Part of a small language model's weights: 8 layers, 4573 steps.
Each number is 128 + 24 x the weight over its row's rms, rounded and kept within 0 to 255. Layers, rows and columns count from 0. The size above them is the row's rms in percent of the matrix's.

# layer 3 MLP up, 2048x768, rms 0.0658, rows 989-1006, columns 128-255
size [102 100  98  98 106  99 101  95 107 105 102 103 106  98 110  95  98 102]
[[157 123 132 136 139 135 148 141 133 145 140  93 117 122 134 133 124 130  95 123 151  89  85  96 106 117 118 152 144 114 123 135 112 174 120  76 155 132 157  71 113 114 159 103 107 110 122 174 123 104 152 122 115 103 143 151 128  98 132 101  93 111 135 118 141 161 137 154 179 147  92 129 153 134 161 116 123 131 118 161 152 131 101 128 131  80 139 153 124 108 118 177  90 118  92 119 126 112 134 122 135 108 134  69 132  92 101 102 127 140  72 137 121 114 136 126 107 117 128 123 112 149 123 140 125 138 108 119]
 [134  93 135 103 121 103 156 116 127 140 114 116 128 112 113 143 157 110 121 121 146 132 135 153 105 108 178 152  81 110  93 151 150 115 139 147 129 100 118 134 171 121 146 144 143 138 120 146 107 184  90 113  73 100 148 132 156 128 135 127 141 119 160 137 145 125 120 140 133 109 165 141 117 121 127 123 114 128 157 146 146 142  77 127 119 116 103 113 136 166  89 112 117 113 159  86 110 108  97 135 111 101 121 115 134 113 118 132 126 123  86 128  83 142  79 158  78 148 106 147 147 103 164  98 148 156 153 154]
 [125 117 133 114 110 108 128 180 133  95 183 152 131 120 128 136 113 137  91  90 120 153 165 131 104 112 116 131 120 140 139 150 112 144 121 121 116 122 132 143 127 132 115  96  91 136  60 166 138  94  97 114 112 121 158 159 136 139 122 140 114 126 125 105 123 111 168 141 113  96 128 155 143 134 158 144 120  84 100 124  80 136 102 135 139 115 131  76 178 144 155  99 128 160 118 131 138 113 179  92 107 123 150 116 102 139 144 138 144  94 138 130 104 109 124 139 124 147  79 117 119 145  96 116 101  99 166 175]
 [117 144 153 144 126 115 135 118 164  84 167 186 114  95 174  98 124 147  94 130 181 125 145 146  86 126 142 127 129  99 106 123 143 100 120 172 169 109 165 141 117  98 136 130 113 159 166 129 158  99 131 162  96 105 110 139 117 124 144 170 156 136 104 114 151 159 170 107 158 123 163 145 146 140 154  86 118 137 148 119 134 116 155 124 131 114 158  87 139 140 114 108 116 116 125 172 171 104 120 120 138 130  80 130 151 129 122  95 165 153 142 137 133 132 144 171 147 137 121 147 120 114 156  76 123 159  97 113]
 [117 102 137 131  85 115  90  96 121 131 192 138 123 148 111 148  93 124 139  82 105 109  77 130 117 187 107 171 135 131  65 114 110 165  98 151 172 164  74 154  93 159 133 135 139 161 154  72 104 152 157 129 116 109 130 120 148 116 125 110  96 105 173 147 106  98 140 146 168 157 128 124 119 138 147 128 139 124 157 125 105 101 173 109 160 150 109  98 114 134 158 138 119 133 110 112 145 176 147 133 100 154 133 124 121 121 179 120 118 157 119 142 131 119 112  65 135 123 109 100 127  96 125 105 106 119 140 134]
 [118 123 150 103  93  92 120 134 134 154 140 155 118  76 157 145  96 147 153 127 113 132 126 127 107 147 147 123 166 131 112 163 152 124  98 147 137 103 160 130 130 155 115 105 126 135  80 132 145 124  95 132 111 110 102 127 175 101 127 136 108 116  95 140 138 125  81 139 104 118 137 122 117 143 172 176  98 130 109 101 149 118 139 118 117 146 126 120 104 148 133 126  75 126 156 132 109 133 140 116 122 135 121 163 148 122  84 166 118 115 172 137 139 119  89 122 125 119 130 175 140 152 136 138 107 130 167 110]
 [128 150 151 118 169 114  97 133 147 117  99 109 146 122 137 122 133 158 106 167 188 176 135 146 101 118 166  91 116 128 156 159 136 105 152 131 144  79 129 153 171 118 145 158 149 120 135 122 114 138 109 146 100 143 152  97 136 186 137 153  73  85 156 128  99 121 130 141 159 144 109 156 101 107 140 127 128 155  98 107 145 100 132 149 134 104 162 110 155 115 111 139 124 135 114 144 153 113 145 134  79 140 142 146 137 132 110 120 105 146 144 103 136 135 113 125 115 175 103 125 114 169 102 130 141 121 117 104]
 [146 127 108 129 146 130 147 116 131 146 130  97 127 131  88 162 129 112 150 123 148 151 117  87 141  60  99  91 161 117 123 126  73 142 107 111 120 129 121  97 116 123 160 119  90 105 162 122 113 106 143  80 146 120 128 138 153 135 155 125 136 120 137 144 150 141 113 126 122 135  84 126 153 170 147 116 130  95 117 144 164 152 111 109  85  85 126 127 101 117 101 115  87 107 146  94 155 136 103 138 160 139 124 126 157 130 131 137 114 169 134 136 107 122 148 145 129  95 177 136 127 158 130 158 130 124 166 140]
 [ 99 145 138 136 178 104 165 113 133 132 107  84 118  93 101 119 122 128 119 117 163 119 148 146 111 113 128 127 141 127 131 125 196 102 110 181 129 114 132 146 106 112  85 128  89 149 135 114 164 115 188 135 148 132 147 102 129 106 137 112 174 123 139 157 135 145 128 126 112  86  90 145 110 170 125 137 114 144 138 133 143 109 127 122 120 138 141 132 137 134 126 152 116 116 113 106 120 109 106 115 143 175 107  86 127 114 140 166 141 128 113 116 138 150 150 159 155 121 103 127 139 127  88 146 117  99 114 142]
 [ 99 113 153 117 173 130 140 119 136 163 144 154 151 112 136 131 127 153 112 132 131 148 141 134  87 163 147 175 158 114  97 124 148 116 127 135 160 148 101 107 122 150 135  96 153 128 147  64 119 100 131 171 139 149 133 121 126 125  83 119 141 149 184 112 181 126 132  85 110 128 138 139 108  83 105 107 119 144 146 119 115 121 153 126 143 152 102  87 124 113 157 140 133 155  58 118 173 117 144 135 108 170 139  84 104 124 117 115 132 107 166 154  99 113 158 148 161 125 138 126 161 133 102  91 106 128 121 115]
 [143 118 128 122 115 121 102 126 115  95 138 180 151 160 172 119 160 126 138 106 121 107 100 140 129 116 131  87 118 146 173 170 145  80 162 181 126  96 129 177 106 191  78  90 113 174 106 135 165 136  88 117 109  92 142 121 147 109 161 131 133 143 120 124  98 126  90 129 125 109  97  96 148 118 171 140 160  94 123 134 153  95 113 113 143 141 120 131 134 150 119 156 132 116 128 138 107 125 157 123 127 118 166 142 120 163 137  96  87 191 121  93 110 110 130 108  82 140 142 151 142 115 144 139 134 158 119 160]
 [118 107 166  84 150 129 102 110 142 160 151 117 143 154 132 117 110 136 130 113 127 119 116 114  95 119 114 109 137 114  92 126 153 105 161 136 114 109 133 125  98 138 146 125 113 138 115 150 129 143 180 134 121  80 143 134 151  88 124 133 124 102 137  84 104 100 105 121  93  70 128 113  67  91 138 152 184 141 108 151 120 145 105 103 105 164 144 127 131 182 111 118 119 173 154 159 134 117 146 134 117 145 120 107 141  86 162 123 146 116  72  77 116 115 100 117 145 164  85 139 139 155 142 120 140 127 102 121]
 [140 103  92 160 125  95 160 122 103  88  84  94 111 122 157 129 129 110  78 141  90 131  99 151 111 140 131 154 125 118 109 125 131 142 141 152 111 127 115 134 150 107 151 141 143 110 129 126 140 120 115 140 104 150 190 147 118 150 164 146 112 159 155 106 146 143 130 132 121 113 146 126 109 127 133 120  88 141 131 146 155 101 125 130 166 127 119 151 111 148 124 128 110 115 150 147  94 127 149 158 106 130 108 145 134 137 132 118 137 124 135 114 106 130 132 137 153  70 110 131 134 176 151 110 143 149 172 126]
 [127 156 101 149 143 149 121 135 134 153 154 157  89 130 129 109 139 150 137 106 155  97 116 144 196 104 141 115 118 133 106 111  81 131  75 149 122 168 130 134  92  92 142  82 141 111 153  95 143  90 123 156 153 110 112 184 174 110 121 123 129 163 119 169 134 117 158 111 171  97 184  60 146 121 159 119 149 121 117 152 171 153 118 126 165 116 129 130 100 168 163 135 109 106 113 130 165 113 140 109 142 154 136 109 109 101 112  79 145 178  99 158 135  73 155 129 121 151  80 131 124  90  64 121 143  99 137 172]
 [138 123 141 122 166 150  87 131 105 109 130 130 149 108 127 192 150  78 107 176 154  81 131 143 119 115 161 125 122 129 122 137 121  77 138 107 173 118 169 110 126 125 113 172 127 130 136 106  98 111 148 133 114 132  87 122 140 124 108 170  99 155 111 140 123 107 198 132 128 170 123 143 154 135 139 106 180 117 117 115 139  87 109 125 108 130  93 100 137 103 131 119 131 129 137 132 141  92 130 115 122 114 101 127 146 135 168 124 147 159 121 168 124 107 140 141 141  98 131 108 130 124 147 108 141 138 141 146]
 [ 87 141 143 137 159 132  99 138 108  96 106 123 150 146  99 144 122 115 123 140 101 188 120 146 124  94 141 125 125 109 142 130  85 111 149  90 126 149 128 133 152 163 144 144  67 119 138 130 125 147 168 136 136 145 124 163  99 103 118 115 157 125 185 133 101 143 115 158 137 170 183 161 108 103 148 118 122 111  90 133 120 143  86  91 136 122 112 110 135 151 142 128 116 159  91 178 137 124 152 118 114 107 148 109 134 113 124 138 161  85 138 120 146 119  92 120  68 133 151 126 121 114 118 144 137 162 131  90]
 [150 112 115 162 134 150 107 156 148 117 132 137 118 127 148 118 133 142 163 118  89  96 122 108 110 100  93 163 137  91 157 107 131 130 103  97 133 148 121 128 131 144 149 157 141 122  97 128 136 114  87 157 117 102 115 117 138 128 140 196 136 105  97  96 121 138 135 166 109 140 146 139  85 142 135 118 145 146 152 142  74  96 163 181  86 129 132 121 134 133 123 129 110 108 146 106 122 110 124 125 162 116 127 145 135 119 112 146 177 163 132 126 146 147 136  76 145 126 124 150 137 125 131 164 122 152 119 159]
 [119 148 132 132 117  84 129 139 134 104 165 129 122 178 149 158  99 151 125 150 112 158 132  87 127 131 130 134 153 134 130 119 172 115 153  93 122 117 105 147 105 182 169 136 164 116 163 171 122  96 109 138 152 108 149 146 114 136 125 154 120 101 104 132  89 140 142 148 135 141 134 153 166 181 105 130 130 138 128 143 133 133 150 131 114 146 166 148 133 111 129 143 151 123  75 160 100 124  98 129 101  84 140  60 126 130 124 131 152 125 120 153 139 105 106 134 126 106 146  93 129 153 104 144 117 105 140 117]]
# layer 3 MLP down (transposed), 2048x768, rms 0.0627, rows 989-1006, columns 128-255
size [102 103  99  96 101  99 101  99 102 104 101  99 109  98 108 101  98  96]
[[120 147 117 115 127 132 123 108 125 139 129 133 142 123 171 166 140 142 125 152 123 106 169 150  98 145 123 125 158 148 172 115 165 153 135  97 143 153 116 114 125 103  93 125 135 126  95 147 124 127 108 138 155 115 163 150 132 126 111 102 144 126 124  85 122 170 174 134 137 167 112 171 127 171 137 111 126 162 135 141 161 128 138 131 121 129 113 136  62 134  70 103 136  89  77 140  92 112  91  87 135 137 159 113 148 139 151 149 162 119 110  86 139 113 123 109 130 139 118 165 129  97 129 119 140  97 144 125]
 [ 78  88 123 122 143 138 162 116 137 147  73 146  89 128 103  87 132  90 143 122 115 124 108 117 137 120 146 162 145 137 131 102 119  96 132 126  82 115  64 104 145 112 118 131 142 117 129  99 120 113 151 140 107 125 142 154 150 121 140 111 126  91 184 154 177 117 141 117 105  90 139  87 129 170 104 111 149 159 119 134  96 127 158 125 121 130 142 119 142 139 165 114 140 128 130  96 114 119 143 103 146  69 146 138 166 104 114 176 109 117 159 172 108  96 109 164 162 165 116 137 126 126 181 119 109  86 158 100]
 [126 111 159 145 113 132 143 180 136 140 157  86 170 153 149 118 117 147 106 116 125 127 135  81 129 141 153 149 154 146  81 161 103 134 149 151  95 132 118 103 125 148  66  81 110 145  89 134 153 162 117 117 126  84 165 130 136 115 134 155 112 161 160 148  82 125 140 138 111 107 110 138 128 123 123 170 132 142 148 165 143 151 159 117 119 118 200  79 156 125 195 133 152 132 101 140 109 137 124 117  99 108 100 118  84 111 119 114  91  39 102 155 143 143  60 104 113 115 119 126 118 115 115  90 141 140 105 143]
 [156 121  75 160 150  91 120 147 133 140 131 151 167 109 154 128 146 116 133 140  90  35  84 152 154 109 132 130 130 126 124  90 105 120 106 113 107 127 109 145 108 134 106 119 124 125 138 129  60  99 176 124 115  86 138 121 147 112 150  97 128 125 156 136 109 130 126  74 131 111 150 160 140 136 103 159 143 190  95 152 101 130 149 128 160 130 163 112 157 123 114 100  75 142 128 124 126 145  97 103 121 114 127 178  88 118 148 121 123 108 113 125 106 157 118 137 159  87 146 130 138 161 138 132 118 162 141 114]
 [119 146  99 147  79  49 110 183 125 146 151 161 117 105 139 192 132 171  94 102 138 148 115  95 121 112 107 186 122 129 147 130 115 129 161 124 146 117 138 135 117 137 122 125 152 122 144 153 137 146 155  91 141 142 119 139 145 124 118 157 112 138 117 112 131 104 147 178 110 130 127 135 147 114  87 141 125 154 149 153 138 118 141 141 123 164 167 169 123 137 146 135  92 102  85 105 148 132 100 130 171 131 107 150 151 130 144 118 130 150 135 133 116 116 100 120 127 116 151 166 101 111 146 100 155 118 125 144]
 [139 131 120 118 125 135 126 148  97 135 133 103 155 137 137 168 161 131 103 174 132 153 122 118 151 139 120 114 136  93  95 116 148 142 142 129 157 151  69 111  83  92 166  92 156 121 114 137 147 133  95  98 140 106 145 131 141 128 103 132 142 117 173 110 120  84 112 108 102  98 121 123 116 117 155  81 153 137 141 158 122 177 125 123 119 139 129 168 155 137 130 169  94 119 143 140 122  52  86 137  79 119 155 104  87 167 121 119 146 137 168  94 148 127 147  98 134 128 131 138 106 130 104 154 138 116 162 130]
 [104 120  96 173  84 135 106 125 102 106 142 149 123  92 130 166 146 119 140  78 124 143 128 155 110 123 165 172  80 136 120 131 117 146 114 151 140 141 143 144 110 125 105 129  99 118 156 127 113 158 148  95 162 135  74 136  78 107 123 125  99  86 140 126 130 145 110 144 105 126  99 138 104 119  96 138 140 117 162 121 112 142  90 123 144 148 108 122 154 129 171 121 128 123 136 153 128 112 144 144 110 136  83 192 121 162 134  85 118 123  79 100  88 138 124 124 115 156 120 120  91 121 161 145 114 109 106 154]
 [131 153 156 107 133 102 156 139 155 119 130 113  95  92 133 159 130 125 124 164 154 139 129 100 104 135 131  87 151 123 160 109 153  99  97 146 114 161 106  91 125 103 113 109 110 142 130  95 108  88 102 128 132 127 119 112 149  85  78 139  59  90 111 164 134  98 120 137 103 102 120 148 130 136 153 162 116 133 121  89 127 163 107 128 110 138 140 118  90 143 130 131 113 120 106 121 108 157 131 133 108 165 121 122 173 149  99 163 113 118 136  95 146  95 148 106  87  96 111 123  90 161 102 144 116 150 154 124]
 [123 152 151 123 132  87  88 142 162 127 143 150 120  97 154 143 156 151 107 135 137 103 174 155 151 107 125 100 139 132 124 159 151 114  91 121 128 116 123 114  96 129 114 115 128 146 129 120  47 154 121 144 130  76 127 131 150  79 142 116 123 158 115  95 129  76 130 102 157 133 142 102  99 133 113 178 140 169 127 100 126 121 129  71 102 141 125 151 159 139  78  82 166 129 159 135 158 111 119 100  84 147 132 112 153 108 136 133 121 125 150 151 143 133 138 106 116  99 109 114 147 140 118 146 112 120 102 125]
 [117 143 105 118 134 122 154 110 123 124 168 115 126 132 110 171 116 141  90 140 137 128 121  87  87 150 125 123 144 127 125 122 125 147 147 137 142 169 131  77 123  91 147 145 131 143 146  77  87 125 154 150 123 159 100 172 130 124 159 121 131 115 161  82 110 121 141 120 127 155  79 125 115 121  94 114 135 155 151 105 117 185 139 117 118 147 152 139 173 126 134  61 123 128 128 113 175  96  73 161 122 151 153 135 154  85 163 144 123 109  96 169  68 106 116 107 113  96 158 171 118 116  78 134  89 119 178 112]
 [138 163 147 153 110 139 130 146 149  86  98  73 143 104 136 156 112 148 141 126 135 120 123 114  93 112 121 109 144 143 115 139 127  99 152 101 110 114 172 135 108 131 167  99 174 185 141 120 103 140 109 156 143 149  75 163 163  95 125 126 175 123 134 119 138 117 137 138 100 141 144 135 181 132 138 119  80 106 153 140 119 133 148 134  98 171 113 103 116 101 142 106 116 125  82 123 112 126 114  97 124  50 135 140 120 170 115 130 117 106 106 134 125 121 188 162 161 128 148 141 136 107 129 128 119 145 108 139]
 [104  90 161 128 170 120 146  92 122 133 126 101 146 142 117  93 143 108  87  65 124 134  87 143  84  99 158 108 172 132 118 131 157 145 132 113 149 133 127 108 114 121 115 146 125 134  82 105 132  87 153 124 136 138 120 124 112  93  68  97  99 114 137 126 133 124 155 127  92 125 160 165 100 124 132  86 134 123 138 132 141 179 129  95 124 109  71 122 136 107  78 198 127  97 109 121 145 122 120 119 123 143 128 131 163 115 102 138 132 151 114 130 128 105 110 148 122 145 140 135 106 135 124 147 148  51 161 140]
 [ 95 115 124 137 145 112 105 145 142 115 145 124 116 102 105 198 110 137 137 161 148 183 126 125 148 115 145 136 104  78 141 138 124 123 129 107 144 117 159 157  99 117 145 148 131 111 108 136 141 135  93 172  92 108 137 159 139  95 138 131 147 182 111 125 152 120 108 100 141 113 134 160 140 116 110  80 128  95 112 110 152 164 158 127 117 128  75  99 121 139 143  77  90 113 136 122 132 140 115 159 123  83 108 171 124 132 141 139 113  96 129 156  67 143 111 134 172 117 159 149 158 148 109 117 108 161 137 144]
 [117 139 149 124 107  89 162 122 139 164 165 124 139 143  80 112 126 105  99 158 110 105 126 147 133 127 136 141 158 124 122 107 118 105 116 103 112 148 177 117 128 128 127 117 132 127 117 148 156  82 132 144 112 145 153  99 116  98 163 129 115 149 152 120 157 116 137 153 153 114 136  94 102 116 153 140 107 126 131 121 145  89 141 126 140 163 131 117 157 120 161 147 146 123  85 109 124 125 108  81 144 123 145 121 126 138 115 130 118 174  95 121 150 156 140 139 149 134 106  96 116  94  60 128 145 147 148 132]
 [ 81 131 127 124 142 128 105 153 124 140  76 121 137 146 109 156 124  90 101 114 159  91 120 125 130 142 110 177 176 115 118 119 145 101 101 124 133 140 178 169 109 124  84 146 183 127 109 139 109  81  98 126 118 140 102  99  76 123 131 157 153 139 120 135 146 125 119 191 171 106 111 113 164 145  86 110 133 139 142 101 146 128 139 107 135  92  86 140  83 111 104 143  95 160 169 117 126 129 123 161 161  96 101 139 167 124 134 148 141  94 116 143  91 132 133 123 123  92 160 100 109 139 115 120 113 114 146 108]
 [111 137 117 152 128 120 130 123  88  97  39 133 124 132 142 137 114 123 120 134 115 162 124 109  86 119 115 150 126 145 106 109 134 137 120 144 137 144 132  79 141 150 167 123 116  69 115  87  96 138 140 170  95 151 138 106  99 113 147 103 117 168 154 125  73 124 137 127 111 136 102  88 169 150 135 177 115 149 117 113 129 129 142 102 115 118 116 132 145 153 123 118 151 169  89 103  98 180  81 136 175 110 121 146 149 114 107 148 145 119 125 140 122 145  82 140  75 157 100 131 147 150 124 164 102 144 146  98]
 [111 132 129 147 124 104 140 103 131  89 139 137 153 115 146 156 107 162 143 139 116 140 123 105 145 152 110 156 130 142 140 130 133 136 124  84 112 175 133 128  74 109 154 112 127 107 122 121 113 165 159 153 125 110 128  83 128  94 169 153 135 134 158 118 124 142 151 142  97 133 124 143 158 117 122  80 125 142 118 179 104 122 118 100 168 138  92  75 128 138 114 153 115 122 135 134  78 130  98  97 104 117 121 152 127 147 160 140 145 157 138 131  87 101 176 111 192 146 128 128 188 105 131 140 136 132 166 148]
 [129 166 104 115 133 131 144 115 132 148 129 127 136 131 164 104 102 123 148 154 139 155 123 104 132  78 113 125 119 139 113 110 105 149 153  95 103  94 131 120 180 160 131 158 164 161 119 128 165 141 131 139 127 120 155  81 120 134 116 154 124 116 114  87 157 135 150 103 130 123  90 189 121 117  96 158 130 136 137 168 164  93 112 118 124 173 127 116 106 159 132 189 114 127 128 108 139 116  86 119 136 123 111 106 157 140 134 164 127  99 143 127 116 150 133  96 133 122 126 150 129 102 114 114 143 124 144 127]]
# layer 3 MLP gate, 2048x768, rms 0.0656, rows 990-1007, columns 128-255
size [ 98  95  98 108 103  99 102 107 104 102 102 108  96 103 102 103 101  99]
[[150 117  97 124  90 176  93 141 149 120 125 109 169 134 125 126 164 154 133 141 148 141  89 123 133 138 127 154  85 119 123 131 120 115 154 114 170 125 109 101 162 160 140 130 145 102 167  80 134 146 119 152 115 102 119 108 158 116 137 128  83 126 143  97 163 161 107 153  89 156 129 134 103 100 102 111 134 145 133 110 156 123 170 131 113 135 139 137 128 119 138  83 117 127  90 126 148 160  86 132 109 112 113  69 136 116 148 130 108 131 116  91 123 129 123 162 103 130  73 129 144 134  94 156 116 133 145 128]
 [113  97 103 102 110 106 124 127 103 109 125 105  99 135 132 137 137 133 164  76 154 125 114 166 127 140 130 124 134 119 119 116 126 127 117 130 145  92 109 154 121  96  71 179 143  97 122 123 136 128 121 135  85 146  67 154 112 162 110 114  84  74 106 149 128 125 130 110  93 156 132 121 116 117  95 100 146 168 114 147 106 115 150 175 132 129 167 146 132 133 149 120 100 141 160 166 156 128 164 120  87 144 190 139 171 123 102 108 132 169 129 122 180 134 144 103 142 126 170 153 130  83 149 127 120 131 104 115]
 [108 144 111 129 130 116 126 138 147 179 100 102  75 130  94  95 125  81 145 153  90 126  98  58 155 131 152 104 105 148 104 118 131  94 108  88 118 135 116 117 165 142 122 148 163 117 116  90  90 158 148 126 104 156 106 118  89 155 113 135 155 147 149 109  99 150 134 142 155 140 145  92 136 116  81 179 106 130 151  96 104 139 131 137 113 142 143  84  81 122 160 128 114 146 157 159 100 130 149 107 106 139 120 148 172 115 155 154  99  98 117 122 124 130 150 119 108  93 117 137 119 122 120 141 131 131 142 136]
 [142 116 120 115 150 128 123 156 121 142 113 137 130 145 150 112 150  95 144 142 123 120 145 116 132 161 150  94 140 157 146  99 159 108 206 108 134  93 112 148 121  97 128 111 178 112 104 129 113 139 132 128 163 146 132 106 104 111 131  97 119 139 160 112 127 125 135 105 131 166 108 148 128  96 138 140  95 110 107 120 146 110 117 114 120  95 190 102 147 111 134  97 132 102 160 129 130  77 132 127 179 151 106 144 105 142  95 118 131 128 138 110 122 128 137 160 126 110 168 143 134 161 103 140 170 146 159 179]
 [ 79 125 145 137  92 122 142 124 145 123 138 155 131 174 124 127 108  92 146 160 131 141 158 135 109 122 178 154 147 120 100 101 133 127 118 155 187 146 137 124 124  95 130 110 135 132 139 165  64 108  87 122 111  99 149 113 132 154 149 121 120  97 139 107 112 171 131 118 136  90 134 105 127 148 123 104 128 141 152 115 122 119 119 108 107 129 119 128 148 131 126 128 167 132 163  93 126 169 117 107 128 108 129 108 183 136  97 124  76 159  89 100 107 106  94 128 115 109 137 130 128 144 141 160 128 135 106 119]
 [ 95 172  98 140  96 130 137 157 144 128  93 131 151 128 175 173 162 113 132 123 114 151 145 154 139  89 139 129 147  88 131 137 138 116 121  85 107 125 158 165 118  85 127 140 130 156 129  94 146  81 122  97 157 185 174 135 140 165 121 165 145 111  89 144 112 104 146 111  84 134 123 111 125 131 158 131 134 109 134 137 105 139 144 129 138 150 120 142 126 135  99 128 158  97 167 141 170 122 150 133 144 121 143 126 171 131 192 109 129 162 127 166 133 127 154 114 146  88  87 108 146 130 183 103 127 103 130 160]
 [115 133 130 165 146 131 110 113  53 133 103 144  96 110 114  79 130 175 147 134 130 109 147 102 152 100 123 118 122 112 126 130 152 145 123 112  59 141 147 121 134  77 114 114 142 132 151 160 118 114 122 146 144 145 145 101 140 138 124 134 161 139 141 155 112  89 132 107 126 126 129 137 117 127 132 133 126 190 195 132 120 169 148 117  81 109 109 167 140 150 120 156 128 117 126 119 132 124 119 105 125 109 113 106  75 156  94 124 120 116 145 129 138 140  88 158 154 124 137 121 143 113  89 154 143 110 124 118]
 [169 143  47  91 119  93 114 136 151 124 169 163 111 108 124 133 138 101  82 114 149 130  90 137 137 148 118 148 137 125 131  82 154 115 104 130 142 140 133 174  91 129  82 131 152 109  92 129 157 116 145  88  92 125 143 111 104 129 125 141 154 135 120 139 134 109 118 107  92 130 138 108 127 116 118 102 156 151 126  89 135 123 145  63 128 166 138 143  86 130 177 126 156  97  96 151 142 125 122 149 114 152 156 126 116 105 138 148 120 119 127 160 114 120 135 132 145 126 119 116  97 113 115 129 105 101 173 117]
 [118 120 123 101 109 152 101 100 112 149 128 147 137 112 136 129  93 116 109 131 136 136 157 135 138  82 142 114 140 103  94 142  66 118 138 140 176 135 131  67 137 154  64 141 138  94 115  80  80 149 124 110 104 188 141 137 111  54  87 107 118 104 146 144 170 114  88 134 141 128 123  89 114 143 133 172  84 148 153 123 135 161 163 145 164 140 140 122  85 104 136 112 109 109 119 149 113 147 118 134 137 147 134 158 132 128 134 131 148 149 133 141 113 156 117 146 138 104 120 143 149 108 135 108  91 114 176 103]
 [132 119 132 118 117  95 137 156 160 181 134 115  93 147 118 131 120 112 142 130 129 154 111 153 100 198 176 159 117 171 102 135 135 114 119  96 125  90 136 163 166 111 120 142 147 141 103 151 109 104 151 103 182 117 135 132 136 140 123 171 128 123 145 118 118 120 108 128 126  80 164  68 145  90 112 151 125 158 110 128 120 182  96 119 111 108 132 197 136 163 116 186 147 126 136 141 185 178 106 128  87 160 129 104 127 132 121  84  86  69 136 169 138 137 136 126 115 117 139 112 119 136 101 106 137 139 127 127]
 [172 138 146 136 146 107 125 131 166 112 121 107 139 119 122 122 140  75 151 136 116 153 140  98 155 112 126  80 106 143 122  98 126 148 147 150 110 130  91 162 156 105 117 115 130 130 183 129 147 132 142 103 131 123 143 127  95 138 113 128 127 129 154 143 124 137 143  88 113  98 148 161 129 104 135 129 105 124 156 146 121 122 150 126 138 144 153 136 106 126 124 170  99 111 147 122 127  98  95 132 151 106 141 115 117 102  94 179 138 128 112  89 123 104 134  87 146 116 103 153 117 117 136 130 146 128 116 137]
 [147 151 134  91 134 123  90 133 145 146 108 145 133 142 105 133 144  79 131 146 143 110 102 104 127 129 107 145 103 108 163 170 103  80 143 144 111 108 163 110 145 154 132 130 125 119 112  86  64  90 133 109 127  84  86  56 114  97 169 114 142 151 136 137 141 116 143 140 138 154 114 154 151  99 119 152 132 107 146 154 106 140  98 114 102 115 158 116 196  61 112 153 113 129 150 126 129 157 142 102 118 151 110  74 146 144 118 136 136 105 154 156 127 152 153 136 118 143 124 107  92  91 160 150 110 141 127 131]
 [148 132 155 136 121 103 105 152 125  81 135 114 109  68 108  97 127 165 141  98 141 112 151 188 139 129 149 153 145 138 130  91 114 141 107 129 133  57 101 116 142 151 116 136 127 157 124 114 155 107 170  92 123 174 165 131 143 141 108 116 138 139 117 166 110 152 123 111 115 148 128 108 155 141 134 113 122 183 144  84 152 120 151 146 145 151 151 105 150 154 149 114 126 136 112 164 129 106 124  97 128  92 151 142 153 115 137 146 138 106 105  88 148 113  96 128 123 113 103 172 201 108 152  69 172 141 129 156]
 [144 127 115 143 106 163 147 123 110 111 124  73 126  99 127 134 132 118 119 128 134  74 124 144 148 137 155 130 134 128 108 122  90  94 109  92 168 102  80 145 168 114 107 104 168  95 114 132 101 107 120  94 132 130  87 109 140 172 104 147 104 138 114 122 110 124 150  96 136 159 111 126 166 138 157 113 127 123  82 125 160 110 139 131 124 119 106  93 113 130 122 108 161  98 182 166 107 153 104 158  95 148 123 135 148 113 100 113 141 100 126 165 108 100 116 157 152 110 144 124  87  92 128 129 110 137 135 109]
 [144 151 164 115 122 161 140 143 120 134 106  63 153 173 180 197 131 124 105 141  98 143 103 153 158 162 157 118 139 144 148 128 150 118  65 125 128 148 124 135 108 104 137 145  95 110 130  63  68 123  87 148 149 153 126 111 141 118  97  97 137 111 133 133 155 126 163 134 163 112 121 146 109 161 114 110  88 116 127 178 135 123 154 109 122 135 101 141 123 154 174 101 137 110 136 149 107  93 156 137  94 137  87 124 116 107 194 113 109 127 167 133 112 113 179 175 123 127 146 158  92 120 102  61 160 131 122 120]
 [145 140 181 101 103  92 151 126 119 138 127  96 124 105 121 109  88 114 106 139 172 125 146  97 137 117 145 142 150 149 111 146 110 145 129 143 129 140 145 107 153  95 143 141 105 105 158  90 147 145 169 138  97 108 122 130 130 120 156 109 165 114 143 124 159 113  91 100 119 121 157 112 169 136 101 131  94  82 106 127  76 149 151 105 160  99 106 119 156 138 156 141  73 163 143 118 129 103 104 109 147 118 183 105 129 167 128  98 143 169 185 114  86  97 147 153 133 133 130 128 125 123 160 131 118 150 121 138]
 [168 119 152 126 135 164 148 141 141 148 138 124 137 168 114 171 125 117 119 131 158 121 175 157  84 123 105 137 123 130 141 168 167 116 127 150 171 135 124 122 133 113 116 124 129 132  96 125  70 137 104 163 117 158 124 137 132 109 127 116 114 144  74 149 161 143 105 120 120 127 146  84 126 142 117 131 156  97  98 141 121  76 103 135 130  70 108  86 101 114 152 135 108 123 116 138  99 124 105 135 155 141 114 147 146 158 123 149 138 105 139 152 143 102 107 156 178 108 151 123 106 122 158 143 123  86 111 164]
 [122 161 154 106 128 169 152 112 127  91 135 130 125 137  86 138 113 127 117  99 107 135 171 150  77 115 146 123 116 134  97 193 139 106 107 141  83 123 113 136 123 141  92 110 152 118 159  89 113 152 160 131  74 101  89  70 132 109 143  95 101 119 106 172 178 117 110  93 138  91 116 118 137 200 132 157 163 160 143 185  95 110 113 132 141 139 148 115 110 150 155 106  96  92  59 121  89 148 114 111 140  87 120 117 167 144  99 122 130 149 140 116 113 101 115 159 135 126 167 122 132 124 145 104 129 146 121 141]]